{
  "hidden_size": 640,
  "num_attention_heads": 5,
  "intermediate_size": 2560,
  "rope_theta": 10000.0,
  "bias": "none",
  "lr_mult_down": 1.5,
  "lr_head": 0.00606,
  "final_lr_fraction": 0.0,
  "batch_tokens": [32768, 65536],
  "max_seq_len": 1024,
  "dataset": "wikipedia_en"
}
Each number is 128 + 24 x the weight over its row's rms, rounded and kept within 0 to 255. Layers, rows and columns count from 0. Numbers have three digits each. The size before them is the row's rms in percent of the matrix's.

# down: layer 2 MLP down (transposed), 2560x640, rms 0.22, rows 1953-2052, columns 448-511
# up: layer 2 MLP up, 2560x640, rms 0.292, rows 1954-2053, columns 448-511
down1953 098:149105125180135123142109117139100131112112142157105140116154128046093095139122163167101142131112164149107117135155123132146123114121123126098109181157103138138132122146105132108091097148136103
up1954 107:129150174136121115123121141127121134159160151143154117114099157117157148098131105180153122118125127122117145131151132161122088144172122118122135141087154110105119137154088155148095149112155114
down1954 106:126168084097111123146150102108127142103109142158109140173099124102096097165113110109102121114124149128151137155113155136136097097175091136111126157140125102119143167170159151124136142120105146
up1955 095:105132165117136175103151131181116145096136135090110097094101128140150139130151107121182096117104130108151073142105105146127129109101130113116138123081121163084138081101154122093143139159135092
down1955 097:087159131115132178136119107103105133115135153145118183089094098099094122126125155103123173135136104119124120130125148125097134135151112118133191114131145113167133109109084117121118104110120096
up1956 092:112133079167107124122137124129153099140175102130127106119096127139110135157126150144106089116164135123163107120124149130142089185166109102120126178112138134145143119092103114196130139131127143
down1956 099:155121133165101141108155121167123114201097097150160158091089150114166125133132161116106150093153109122073116150123128129124166138170151129094152119115109105165112101154104118155124136123178159
up1957 100:134175111121115173116120141096105132080099150200142124124168132145121107157121122146120128120106138103089138109093149127162130150170146130081107089147134114124101134092120106093112116156128121
down1957 101:087143146120124124125204158112121100146115157114122128069149138153139099085097148115123142139109086146122123118087173133140122144136162135117139128122157121133119137107115125132120153138131130
up1958 101:166133112164128145104169124130143114129127071179139099114125137137128098135100130119123103136133148138151123121118119160102130142129130158124098107105125154181125159145110134129150129141135130
down1958 104:128156156156163130088126112119096138168134140109118111114129108126113145111098128160114140085096159126115124147145111161108093131147180116143122175133124134114124129084075044137101150114119110
up1959 097:100093141114047118130104134119153123113117103081121126138124118097143114147181089129151119103132148142100153142116161136111131115127118137118090104158149142150164135197118153136147139112086134
down1959 102:112097116121150166167175123120141103117154157157108139129154121152141122101092159157141116098172125143148081108132162141132118112115113155095122140141140086118154124090141101132113125139119167
up1960 100:112115110073118170137136099126139136093081144110138105143121130164099115121121119111127172057132132129110122135112112169101140120090081081116098134130101054173127153158104117142144145105123126
down1960 095:180143149110133133136120077129094099129141135173120148146118121116106140149096120171129109131095154101156129173104165132169079156146098150129149108109136185109137130112130171147110120159141125
up1961 103:127125141136112136141142135104190153116116089114154173093120088154154131110146141126119119146125080109107144098119097141090125159138105134135127128130079072100104155164059135142175101097081115
down1961 101:151118122113148135088150128140100155121123104125091115142140133149144122104128104150122118075115134112069080142098168107116158155122150089118122126137118123145086154127129147115118160134132099
up1962 090:114104103137134123087122126157131113146114145107133127123127073115135144134110127117110121114089145119137146107134092148117149093111149128145137112113163122160121094119133141128126117141135110
down1962 104:146141141133127143162122118104133139142130135106111151141082140149101133137126114175123128152119128096117149098124141103124165120133150134127092129194112135099129124104145139108120162071131157
up1963 101:129109169138082143135141117161136131125121122074098138136109103079139162112109117115166109093120137093158145100154087128149167139146131161124159127148145155136116135150113136120101116142112120
down1963 099:104138115130078137139109141125124162167074104129115143151153069121109133126115130131171138127162137123121151127120137169095128194070119136165101148114143100128115171118140089129122114126113139
up1964 088:127141103142127113130147137151106135110127122138129147145170136124123112147126135169142138111147146120078137123127094098096083128140143119141107112121141112170121137127151104145090117130134184
down1964 094:136135120132119130131114141144095142091132132130101135114158119109081132149117173108144178185137186115117124108149147137119147131120114121131138148127104152140117161105119137140152095121166163
up1965 107:155175119120155115122154144120136134158155138119147166111142108106132091106125086119179110128138118110134175107104142101136151136141136100111103115108177124155112144133119086061132154106128104
down1965 105:153141177145119118109118177134120138115118107113185166109117144152111139107108111134092128117112140142138145118113119151155158156120157121159111107098121153122098093105170139111131163103114123
up1966 097:139133145130131092154148105130067160124168106152104177098147150156151169141159133096131120115132138131098148131151144139116153058133123127129131143150138102125120136096142146061131119130134164
down1966 096:112156094123122114081108165145118143075174085134118109129187103152136103131144114148106151149132132139191143112077132108122121192079162118175127113132138107123086117157126112180118163132148124
up1967 111:082136110110161158116163130116078187144098124133139127112075126122141082124126129134107117147171199133106167127162121158141136121139139177148083112105137095132162138136102132112113108141077121
down1967 105:155125131162126127097091105075144124137098114147118099147121105125120112130133170133128118156147139133144148135139115112093110170142160105132107152129109136139160104097139111143086110121086115
up1968 095:128119180134149104169160170086115106104163145144131134174124120105136165044168117129163176116113107136120150121142158170164142075157101126112138094142129115138116123122142131136162114109174145
down1968 094:185147108126131117130112106132097135116085123127132104148127149135135152133157060111092121084104117111126105071088077132128066121107124167139143122091167149118146099115122154139117104141155154
up1969 098:056130169157161115127146102119133165088137098168139121110142079092178125096112125179140117117152190124152163153117097071156144146095172136147120167169068138124080138109124085124130114095137159
down1969 099:135115103123123134086124149143131157131106100096110106131158133126134135098163172103124120163117099127123168139151148122138154096096118127137194118153092110105089113115133107114115091101117114
up1970 099:167161127155102157145099151116130114153131110095101120085135123149134146142148091142111111135110146130123096103094148125140105127123133121181139118155138154090111155121135123135124149091085128
down1970 097:162116081145109096133101148102164128138121150115128143112140133170126134118140143131119132097120108162121150120129108128109104074108115142146105081109120142097134134115095108086112139128113153
up1971 103:134155131150124088155124127103089104141120116141123087139163138144132131142066158132127150102101148094133125137112146143166148105117146128142170152201090130108047128143132151081111116155105155
down1971 105:109153140129158080115105096152112175146112104082107143134122145119149114118119134105149095128137087128144106106133179118117126165113128149177137112149099158132114117110177135086113106112139140
up1972 092:132127100137124125109117101094126115115130095126151171134104164131121117107102108131116100134185163122109122111126135127102128120113137125101125141112148105142076150165189131154098114140165127
down1972 099:101139165165117137093122142115126119148149108080127123134084139122152143155134126127162141149154133138108141130118150115153130138122130123151147121093141152143117153112104134103154138098127167
up1973 102:158141127139113129154086173167147140129135107188134161121107141114124165143119099127121105138149103148142122116148129151122154152155116125140115145163111123096134129176142124121114169137096096
down1973 104:152161129102148139119125095126144108123105147116119147082151134068112134074109132167131122144182127134126139193152129124108123158116169109105175126172115134143123130122163104123111105096107156
up1974 104:105116129127150129100133098146121145114092105167171084163103115106154123191169156140184154127134153145151167097103116158129168126141139119127138136070152181151101144126114155150120122167135102
down1974 102:154130141129121159140122117126166126161079132142148126137066139153160177145137141143143106147123172126111147124115119137158127125107151167097155130143150140146132119128147106119117111153119151
up1975 111:082107120151116135087084139107100125097130114154113126093131108106115141144155119153121152161157162184144180120141119117112104141133146110150171118148082146120087125147144144144111137150083116
down1975 102:125116128153068151139140157134130085152153152149130133106160104116126117172110141124097162138104121152110087105147176140137110122092194094115100135164148113124126139116096162109170081195151098
up1976 090:080139089075136105125114135121117097094171121141100154099080111118155159107123159150126131110158144095156083125183123120129157125139142123162154108140147129131117103119085142088139116119097119
down1976 100:132135107177159141100119114091147140088113130152155079150101138155115135145136111166157120142124126157162109087112118145099169157154112136156120156164147169120116154114118109067137096081161128
up1977 094:153169095152129132150125099112162095152140150129142161188123155159114127123151112105169086142128153165110142109136112119116117137118170107125173148088117155112137138120113143145125127147114115
down1977 098:166120117100136104137127117120151121140106129144112109124124131101129155162111161123112100162141101108106137143103155173110097127113147110137127121114142091125064129111113116108066129163097104
up1978 095:119088141123143104137121118117129143128137145130160143129068133099081154081142092145118118134123095141114192144167114115096134128146132122092098118097140100142154131110136119097144117094064112
down1978 094:116186182144131123116112194153117164128130136157137135094171160161147144115155127140085156120104130116141120110136112100150118107183149119091149120125097134138115125084138124123181130104127098
up1979 101:143160127154140138108124086167137142108083136139152182183134126098114135137139142130112118138135128111150135123146136149152157104142171107117122130109125078150125137114128101139140126153100131
down1979 096:113119141134137109123088149166140089134131123158124176122129100140095116127126100090154125156118111148173098155142137146133114163134144092098112104086123145136136085112147114124128136123139136
up1980 101:106161112138097191145101119171149145133150061180088134140143117168109128118133118126140136136135153163159127079133091153146135104116121144142119153177128141141100132089177119137136120127124132
down1980 097:097100152105110129119114087076172107141142112131096149149128132135139129136141129182063154102132162098139152107156110130138186125114128104131114111138107139127118138108128125124109127161148134
up1981 103:082125132108099056140097105130105121102111143187115168093144118166120103161083140120095154187099158127148147087119113119149113125095146163145127087133104160081089160100113135124106142088140123
down1981 101:117109131131160126142117131102119107150100087146112164156138090140068137155132113116089072108155121160077108085149135119137125125144169087109132079137119120137094178086117106124062184101153118
up1982 093:091137086123155080149111137126151152116090159114154093132143110160111159115093092111132156135143132107053143121131136098095135127148145091135136136172074159133105129090143086153129139121126123
down1982 094:152106144133116156140216149119123148149135152155115110166115131113124101168109098164073167122107115106144121107138140161175120126147164129167067124072121135116105126111127091126142101131128133
up1983 096:136152110135170119196105128130103096151120167113161102168131106058109126148112159116150161135120111128142126117168111131109114111146122116131122182103136136132086178102113117167126154112109213
down1983 090:148099096146109156123105129156154143097065100116138163157126111117140166127114130130125124144128138134086097095169077140154108113123172135099176152128182089155115132105146148113089125130104127
up1984 094:135098088106126134165111120113172112120106090112111106163124147085077110155152146145142132163154138083142142091127141119147147100131108125139117134128122116162118126116087177109162119135132183
down1984 095:162075125119086107134163128127150112149098154179097135126127129128089146109123118131093116154095124121122116093105174113097155123120152092129133133185159153121091133157133133107152134124125122
up1985 101:117091145161102164140149136131117115163132135115117102111152131134159143155120162110147130125080135124128109157102198191123105145127158123127101099159124142127093139131143130113164094146120167
down1985 108:098179114149130142128130100129131175156155122119109149154114119149103134125085146159165150143157074095128132112088130094083155127159115124127116113147106138116102145165144107138160120117108118
up1986 100:111127136140134152180120138140131075123105133111140119148123121138120150130105149137090145124185121125085163157128156096112150100088141149122140089127108136115149125136141110158093133140185151
down1986 105:118123144122094128134089140108164096122082106162135117182121117139149131125114101131094099135143136132142138160133129109126141104140111109108114122127116126170107143066114130163091133105158149
up1987 107:101142100145123090162134118169119125079177121109174126105131132131130139066147146132106111124095147154126124107125107148091099150085181147065101149139115125138099123147114145111102104130143136
down1987 103:150128098140141131143121113147173113145121115167118106134169109173141136115142150132112095150128136108147154146142163103143128112160151136113132137096110152094130118123104094080130126124169079
up1988 094:114139155101150107176159117134157108080085135148094177079117112087114099115144089136161133169139143133121151117145140094148149135106122170156143095116109183094102091120163129137084172121147119
down1988 091:112066099136139150134074170114104102120153139140132146141149146132124165093133093155148132139125079108139111109102122141114112132086125134183129159135127097143169174099154123127124147137138116
up1989 100:100137148115107116115138118107174104105095161101109113091115139099123162148137139122165149150118164138132141131083116099115143134132145134117121152141135127124130121210073069128074132153122170
down1989 105:176149159131113124114121156092116115124188147174150123130162121133146135111114117122137101126118120115160084104140148198049065118163161126165151148098162088184170128113145088170146102147092135
up1990 093:139149135138053142097143121157197080156136133121154157148139086133084110140121151129188134154130147084160109166143121144123117078107168127116120098127114123152120129142121106132114135078107156
down1990 092:126133127117147122114159130131124101130133109120158143101141122090145142185112106099073142124131114124121137130140170068126143152166121125078142101111091129104155113145113107150093131119115089
up1991 094:159125149110099153098114110082151149117123112119130075105121118123139147120135137130104150124102144143123118149120148149142132097158168104138129152116160138114099158129147167151148177097103081
down1991 094:107109108179165105100146116120139124101133141094134157124118097137148116106168120072120183159113122112104159165148165109107091151098125090139104122114095143133148093070127104136126147127109150
up1992 098:130128124140137118159139158099136161144139120132116162168106125119134133148114104138118140118150144103098147105158165156118131110152135098137127155128081146129179138148123145153105101117122146
down1992 100:099131133133191111168137116128132088111157108101149117118103135143144190093135126149148139134135154126117155125146127125137187137124111175121152139130160142140119109134116122109156119110132136
up1993 097:118102117165079105116136134130109106145146120114104111137174129170133159120146104123093140148149159132131109145128141118098129123105156154156136115115093124118095142113153145125127166133103123
down1993 100:088094184123153137122147102149175115102123082080118123095123145098107108163090118160133084112101128112115070090117112102114146151128084132126090112105134143134131135114153112160108087138125119
up1994 106:184113149156113112156088148142104162144138110084131112122104112125114147138044143133177112128130100119137072136124117132156133163081126180134118194174107128152107153115104084148148130137145123
down1994 101:126143141150136076108112114130119135118106172136123126130118163155161135105097178116109154136139130136154149140130114168123118175091124150141165118166145135133092131090136106140142089113110099
up1995 096:072104129146142073131093181130164139127141141111124117130070136141141136167138112135115144139152073101110125155156097194136120142071154079129148125073104093142132110125127120121109132126123127
down1995 098:134145131130083124127102175161130152147130116123127114125100161126148149115142096157110137146139115072119091110146138145131084099137140129131114118141112087145133138129121122115120116121130118
up1996 104:126126144113138150141095127130097102100132145116112156106181133124150126112173058151130101152123098107132127095116092110114104148125139119124110113120097167110087144124151141120112143132131140
down1996 108:089105135175150136109118126137100122106122132117107156113132103158191119182127141147135149142162118066125117141129092156113130128108145090136099100128130082156125118142137100153135157148140098
up1997 102:151138116110095170166123115159116151083081131156101129134146107121168117116127142130126176142122133124142186122160149166085175133173133137108113127117152139126114107106123118111126146153128151
down1997 100:105137088098130136165167099122124083093086131153122131115112147121151200116139128143151115102149126086137121145136123095141151120132134132143136065117144158141145125131104114143159153058149127
up1998 102:156114150135070126086110123116105149121142114127080186117094144087121134180104080140123111137165103086123086133154178155153109135184154147099145139120145109150108117106136129100126118126150107
down1998 100:130087138183122150118158123158152055122112125106140112142140115150103146121147126094083125138110074172111055091133103146159101116120153153140125180124140129129131130091179137142100170118185078
up1999 100:135093102135120178125131166143084120112167122083117127158135114122123100143131127137167128144083150110135117127121139183136132143149112109133165111118139160090122169148158147089131119096115173
down1999 104:133133075118142135099168087196109131129108163152141103147149162111116145120150053098106122171099143129129095090140070100092181098154127119164148148134147146117126149161151116116166122099120147
up2000 089:149100144089114119130131121113136159103145099157115124126130121136131093138160054123144105051133114113131117129100096140104126147167155153113103135085129154151097096178116082169105075101153089
down2000 092:103107130112117152104106152101149102074119123131144168136190127132130136091153145146111100130121135124144101098103165132113142145096093115139151083170115148091127134142151149112100120151103143
up2001 094:150165122131128108143118148105114137173106095120061131170119099135117114128117143144105099143157139107202163127113162117112076096183145139135150147110134160150114110129128100080149131120118141
down2001 097:168180127094176153106160146137107126141109133162129137149143169162104128117090136129108149098146132126156126131126112162098136112155131082124062123103140148144114164128129130117151150098115136
up2002 099:144106124053161160139145114120130123163131120099114121171125138103099090116149129144123138096131114112118162145111141150176156141162136152117086140118147151135143118075120114118136123098129148
down2002 100:127161125112149083149151122146158140129131155147122142097144123124117128128129155144083100127139145156131110134151107137094140124122128131115155131100140136191157134165117128091150093078112101
up2003 102:154159074095125130127145138115107100122127084128114099167141107126170121121147130117165164134123121139177143135101152137129107103132101089133160119090093154133131138103116123133127118093136152
down2003 103:112107087138145154130135122146131136104168119109146137176091146100124110113148138126110140149094124148124138152140145121137107069141129112110105164174127132132119084120147117127136125155091137
up2004 093:146110163144131130144124146150126121155143109173121179125107092144145136165153115166145168148162153120142182135140163114140126138094141168115136160141123102164117164131146138111110156108145145
down2004 107:148101114137129138120134131121101102081123120104157091118158130154172112107112178096061070099095124112110109127135129137121125137113124130147113085106102140098156112134146115090101165106110084
up2005 100:149128140127154114140123157135120106145146141094124111116125081141114141133079128157164138114154100119113124136134165150133128129180139144115117135125166129057117160132114103108153148150134112
down2005 099:122106109119095121096114075139137086129113136141084129132103127145106157149102142104157168172105121101079114138134139147152118163124139102126167145107121130112114103123080138117116133115101142
up2006 103:156130173107154155131149124124159126150105140106129147153101170123092134085138140167177144131155149124143112127136135146159135167130112150135116093132127076115130188121154180166093142123100133
down2006 100:096103100134122132125126127137087125112152152096132113169136152169127114107099136137131123170145140118111150150150104150118139136164138147137149201120072074175150119109116110120083139076141089
up2007 093:139107139106105199124121111170110163180145131118113123120141148085094124071110110190155113121127127126142075124131141114128135107115150128130082139104102103148102203117168115125113133141129122
down2007 098:154130127140093142173114180142134124133110120149100143105128132084144183122152144111113109160119116117093139153171144157121121142104112137147161116112127149139116157120117118115176104167135091
up2008 095:112133114095187157121142151086156119149131130131134177155088170119118150145117137115086121091127121138151180100112114114111142142116135149099138118136145166140118119097103134134114098127114169
down2008 097:118100131104071105133137103156138123083063109089116109134113133144111130142134136083130099147136112143136158099132115154137192154134089110117119109099091103133120154124154091134118125150137105
up2009 102:132155148124137101136104123105110148126085094127115121083111122108106122132125146134114134156133113139165178157110066136127097124143088163108123143122146127103146126129119142150129147075120151
down2009 102:158150144129140146120115140108110131096122128119201128109087117112107152142086107134110162163148138122104128120168102107116132101147126131154151165120113155100153159137156078115124101173150132
up2010 100:162101125126151117095083105119154116130173103112153128121152169164106136122150084076141146114097122119152113124132131113143137143145158123111125121165158123151119108136151119140103110153119102
down2010 095:109125152151130123108065161132116119125141122112143117109128088069082028100130156149133161128128138102088120140137099133095106127125131141112160129145103119116085104122107126132107146158144149
up2011 091:153157137093146090120171142101121158103150122118146114126093151165110120155116108157113141139091144141142135146120144159182186134118093103130162125110151123139119135183120140108151139114111119
down2011 093:131161129146148146159128105118152178113124144143146142140107172151133117116118123119147096133127119152086146146084123140069179087160144165147128120111085147146140126110177168186120100136171116
up2012 104:139124134143120106134063127154099167127089094131075113139126128139126117120092112165123155141095097101123073127098127124149150105123135163122119116131154115132108111138088112121114142119091152
down2012 105:137135115120162104146141153121136130130055143120094108096141126153130137091108117155083123149124097113121109094132135160155166104112126166104110119109097122130132135134163106154120121089125141
up2013 099:156161134141100162131115140082097141114125150153160113114111130140136118155092107135142088146147158082128095119124115106142124109141124115161124113154165119069171117155111114156105164125161100
down2013 100:120162124134125132122153157113149111133125167112146124154114118112115139152100142131144101141106114160122121165096110147120152152139125148078171129129131103129124158131150119119108106126114158
up2014 100:114099120173112138130120092151118152154127157078156106080106134126120151107144166142109138124132132173158129108088118109119139173119099142111104140131134149130114128123116136153121140122151141
down2014 099:109139103126130135137127122105139152148171101130143113144168115127121142112092126114111120123123135198131089107130105140134085121112147148154130123094115117116129120143119126117146134188178162
up2015 102:142136162120114068138081100142101084121130079163148135112140137150128121153160135110107090125122105153168130128084116138133117090151077158099106095150120051118133166151104155128140120136107138
down2015 099:116078095119095133161127143212121145150130143118099116154122142132150133094148127133103128097156119130130130141142119137119080111101129129114158151093185150133085114149153069139123120118182115
up2016 099:107159147136108135135135124129145128105126074175125121165134137100114180140165151138129120117128146141130129114147154114121091069119161091125125067151153129155135113111100121184138133152109155
down2016 097:148197113147096129158103136103086136138143127122176100108126128136126111122140127127117112135162121121136109127150133098109120149102130109126120153074111141110122117130139139121119143161170159
up2017 093:123127165127130136067154137167163147116106087110131101091141139091138111151112126123121101144177126096124121153138077152132108125054131121154100091184101117071123121132127111100122094100106128
down2017 091:162078149111117135144113078093096127160118131108102123144129132137124119117152149122158130142096126115091174145129107155105156139158153127163131107093093132171106137148106101130114103151136094
up2018 103:053116158108084113110140105146103144137086143110166161122123084118132169079138148179130151125128136136105149150166150124137134127108136098099150125166136083118126160143145123170112116065132084
down2018 101:106140107104092176141137131057131164158123106119182093169155100173107132124154118137153137169146131125088138120100120134096079165096091106132107127112155130124151117145169116098133100111179157
up2019 096:128113165150135145137134086114133162092158141119095144122125164115133133129094120162146140112121159130135129141166105135117109100161154133150171126142091094113172127111163144091124157144158142
down2019 093:153143143144141143121131079180091154088157149150116096152120106107123163146155124149109120134137103147118114130137183151113135165075119137100139116132130137166096079136115095122133107149136102
up2020 101:135088143145168120092138167093149128166093124102149128151149168118139120095112107115129132152113147155144101178181148128187148160158141099189153128110134077115153105120178110124109133125139140
down2020 096:171107142131157160128121129164149105122143091141134129117105140147120137116127147136112125123145112091149075133114126101132131112126119120145142103149126160109110105112165107122110100128149136
up2021 099:101092173160155146132128152140141127151169127168093125120100129101141176124101106078114114109115138121133089157120148152147109140110065126141131137125152134120075148115094117126084093139121142
down2021 096:097098154149093126104154124093156146154154123119120121130128110120138118131185124134141146110124121117127129131115151186152096109152188110137138148174115109166101130131139127165150161185100160
up2022 104:123125095135106133114146091159095135096113144104134153094135097087108130134155116170150083079157112094100106145125124136141134140101119129134120083093114128149100115146095162129101107125127141
down2022 100:126174111090122145125125096154109128107160097165129117168151133123109131144125121107136107154149115146104130155138166098112152141134142147120137095151120120107127140103154170148163139115082078
up2023 097:172111103134098105151146133113113124126143105101121157131144146138108125096176133130125140162144089135151109133171130132130112112122118114048116150111100123109158132153137095143154183066124153
down2023 093:147105126099148132082112126110105116120156098143097125153163130112120177156125137155137118155154152158157097159136171132130112141122119154125129133131124114132141102158115089148151159141054132
up2024 099:130127135106112113103161083117099146143148200154105141153144148146158202121164130136139098132110140126122134121133120096146118106126092154167094094140170098159137150123198122140144143107086120
down2024 098:156099101142128132095127099103119119117150126165153167124159101122105114113158180167144151137132124105153084158145123156134088171119152120118110180162113167145123127139089140118128173141097164
up2025 099:153112145151119141172126125176115147133130144109136076110116119126123144042110120111106111164106143197116111143129115107124153125109092099147108093109123126156144118159135137124175159179122123
down2025 099:170143153120145138123137154096125138127168174104129158129158107143121106135125177088150132099116105110078133126112115114077119112123133099119098137104104098108096200092161111153155105140182131
up2026 099:132145157154099105130131089148126139179156137110133133120116135097131154132115120118110111117124163126132151147173140165150102117107143103066088112123125107095131156124123119087134158166111141
down2026 098:128115074126109115127123083178163110165105137093106114108094151167130139090149128124109177136114153160115093132112140115175131097137082165159060115147103152144083159102163149122125158146165136
up2027 099:123170114127131116142136132166144127127126106158125104167151097114129109149120129120111139159154116100157107125134135144078144141110077207148124119132134144150137126109158127099166093120097148
down2027 104:147121114178152144110110121147151122105127194176121087107117125108153109135154148167127123143150127163112096118123128110101130147142137097140062118135093158127168150138139095132125157121103113
up2028 100:112142106155154124146105116090094110096123123121119154154169111147148115101137150121174138123126138110188134171112093135133099126134137129164100138146089144100114108146120119125132113132118130
down2028 095:136127091116125161136096155115141140163086113123137108131127116144121139170126129132139094126133130155102092172125157130089094126087125126096115090111163152127143116077138098119102105139141133
up2029 106:130126138135085119076161151120155156146153127156151123121077100109092133104151129108123146109136170106109130148139100148109129073126132170112135118129133171138163110126154142101121152110169119
down2029 091:145123124122137112109141148132140144145131129125070141092146087149140169163151170144134132117140123156148121143137184155116137171121127126136116111089121174153137128162130150115115119138125158
up2030 098:169150153147139114148146144104154116097148120123104094089095148165130117120136151119142124107165081154123076151136127141133166143152153085145167133118129086141144140172122154134135148107141116
down2030 093:133126150143156180091080135131193108134113171149103171118134120157120130139131126091139146080105144125145136133140173106095125167114109125123158127084141122104172124167112098115104112165101099
up2031 102:149152120133093101097108129118170109156105134120136171116109160127078126141143091081131144131107134132126081148109159134096135111131165102102148137110176133143155163157126145143091095126147113
down2031 098:119118162169120174073163128104142156141108152121123128146128151103126140140081107107170154124114057112140155151125118139077090164126109109196088125118141112147170129150120092122093118131161116
up2032 097:113111121142176118110134122146105118201128153123142154142154127139159148169134127136161138139120130148134165129126115102133140101126120102095112140121125126106141120113131116131138140131130137
down2032 107:153141128148135132101125126135124134153106126128115144134115102149113139128042088152092122138112128129119150103125071186102163134160085136108130132114146122174123118117121114143091125158147102
up2033 089:108119106110129124123103165182138083187116144144138133106108112136128146131149164148136132154174170164113135115142145130153116104101124127146151150143152123145102152135178101107158154122119134
down2033 099:180159125111120110120180099117153120146130120146139104115159105122127080086135132150121133134114114120127093136128149156135105124125159091086126124168127129124164122122129106141086129167136108
up2034 102:103116108136105140147168156149100128118161140137143114121142126136128129125123147157131133120141113117182136127137134111115138125107126143136136109109155126116138118157161121109117125132145133
down2034 099:163142137125160133129138149184121143123172123134135109065127148132103138133109135163147115150137161147085118135092112181142130138134148130159106112129148133121140122137140100113101118087133174
up2035 100:165102077085156172160186151141138113109144157158126119131144174122174144134165123123102111141130133143159116128116087152139129140102119127121136145133158112134120148107099117159138149151179147
down2035 100:127128137113145172169141152140141137134144130156191116193147134161114117142134161116110130157099087102154075122130128149114123138092143136126134124148113133121134158091134174133118160157126160
up2036 100:164170119102157086119162108146152132155152145138139145094106169119126124121123115153128135121105139137107091119141119138131129130143050131128101115112143086105130119100140080046164097097187116
down2036 097:127092114118127156138124122112117054116155113117100112161108107104140115104125197154145133143114122127111171148147135128107148099106159129148108125069087147126156111130166127145123116114151109
up2037 096:105160139176138128133127142097123144127120107128127104096146121125131136138141094163169166177107151170144093115120167136131121121123139150125135114139091142105156112141115129128138104100105190
down2037 101:117153129160121147138150150135102131106136124157135120127155103098147147122143162149108141089136117148104067159120123166129117153139099206166110134145109153103108122141137083132111129111148104
up2038 109:162143085136070153142140144120152131124160171101099136173132115134109096131109107118079127173129176152174107104133098123135141096112127120164092136158155117106149135143119127137135157163127117
down2038 102:103134134118109103099157098103143133089124159130149116160111132096087142112098142133173126134107132110107144113139091120130111118113048108121124156153145146118109100152137139166122153101118104
up2039 099:120150138156119131139117124151093106145142114122127178106102156127069135129092112134106132109099141123079180106128086103133143136124158137130136145120127148120155128152161103112126127140123106
down2039 104:157103116127167161155167127113106123108135159150162124163145102110113115132100147144132192138110136095138140130108144108124155097167146117132145177117162132194163169153154115159120127155123144
up2040 104:124153132096115116113124090168144145107110130165124153112117140120104116154127135102166145106141131103162134125107148128128165117128126133104138145108105126138103127147149096149113125120146136
down2040 101:104160128133100082129171131174146129150111078121102121077089108174145159108086137138132159113161108097103110118144127149170124107122135117144094077145139152130182137129131120121125129145149188
up2041 098:133155139167122117155104162110100129141143170110091115158115105098140158122108142115120154147146155121079078112105140138144140114144082123119097137113133136143112117120180148102108114126108132
down2041 090:093127150117125119085150149120115076131124112104123137100179139125128138134163115146144103147132149117120119154161157124151102161175123153132154127116134148125079143147102147097136176151111169
up2042 088:108121113145153110127125133115117121126105148125196106107127142112083107131155086115120155140131121160126098105124141131152151157123113120118165119124072105068155072156097118119105130097123149
down2042 091:136140118129173118128129090087133132111149141131166114126144070167148126158147142123139098132084141110112172132132100122149126120122161178096103087127081124146125102128137129161115122155125090
up2043 095:116151113125100140073119135083091150095103138129146146094115164111130125128132139136107149130097114073155129122129154145151128140134121123129137157180085116133131149174106142154101113144140086
down2043 098:080136137124135151119135126140110101130168132127177110135121125113112123139098131091124090132156150137105151119135105140099127137141163125149122147108157105120139144145135106136102132148132143
up2044 097:120121138147139123176126166114096117094156116151132101142148146135137136132122132138114142096117122147122148088123145126124113139133081137149144121142094158090161145137088104109102116132120129
down2044 090:110142164134158128125096118118110119146116094144130112151109146154112127143153148111148149171134152129088131147111169111075125121109143139091146113167145126089135136162118110098160099163147113
up2045 109:098150102117103093129151116104145166133114131124126145146105123134105090120129130152141147187164099133100138072135093105094148106125165125124143092151127103116139154115145121111129166126135104
down2045 105:135138089163138161132148151077115147160099122155132095110120114144108101172176078127139119141101125092126121077101105104147176129091139143149099088094126124147127112148084174124114105148126124
up2046 097:136125147124097146093144141059104129148138145116107137135176154136130167136152152082092104119160137147183126142139148105104079117109124140101128105109102111140129084119090115148140106122107116
down2046 102:129117137144141095116189082144149192134093105109161091138139104087175150143113141148135135153154103116147105099149149158126110151118158148125100081149121125111114100169121117145126109145124157
up2047 095:098129161115155136162165159167142169117117103081159118099116129143125125157148117122146132111092127139114159148168148084138137140129131110174149091116108138060184149160103121122103088116144132
down2047 098:140163107115119151149143136150124138078121122107109142103115122154130082182127132158091092092147086137166084128170144153135110101118094076119122132108145119126125108131134124101138148126175122
up2048 096:135133123140093117131121122167129110168131101145110090101134123098126133135127104116160122143155118101135147167095107124161156100140127115107097127145157099119127095140125167170113134116146128
down2048 098:101171135152153123177149107091115134091077117154158128133134129148124151120156104089160142114098129116086161147110120189135162166111127125105173136159102169151163119153131096112100129156135123
up2049 103:156130139149112109150109141124112138149123153122087122126109155125155134111121126104145122139110112130160140081122111145129161130137098138140167144105150119101166143145110125139113080130143122
down2049 097:130148098152126109082157138160106104155127147104143124119114101111096143134099103119092086136094112162159158121116092143113181131101111170182090110152120112175123128140100063112120142140111115
up2050 109:097115128123143140151104113126086127103146082151143117153166143108136122176149109152122100110123131158124124142144116153138116145122146108094108132126114133082089111130172149164122122121157155
down2050 102:126146128140097180155096152122104150093102149133136133114146161156117129143105109116178117148092146113148135113107095137130089136183104135137049121093107172141183148121136130128141154112168172
up2051 095:071149117140092129172130165102147127113109173139146108144136139142078123124102111114147150094127146124095169128113134137148136104108129113145103135178087159136119120121121093161136139087143127
down2051 092:121132114101135125152128106142142202108108158141142138148144108136162158111111107156099116148105129166122162168127150133127122147137152158117130139064109124130173117127091134141095141131102138
up2052 091:121123136143132119173164125107117139149151139124114137158128148098160120149106092150134141189120158140141117086169097148127124158119174176135152099098132101135171120121114110125137090107103145
down2052 097:192144115112143123119092096096140142132093149117140098107098134185112146127118144116147095195112125162099140148132129130132117138131084137117147141131110162123136164147118140144162128138095141
up2053 092:135158116130121096095120092069127108135136192096196105117157133099097090134088114093152142113091136101100147116099134149104141111096132123103135101106135141091129176144112111133151158109118099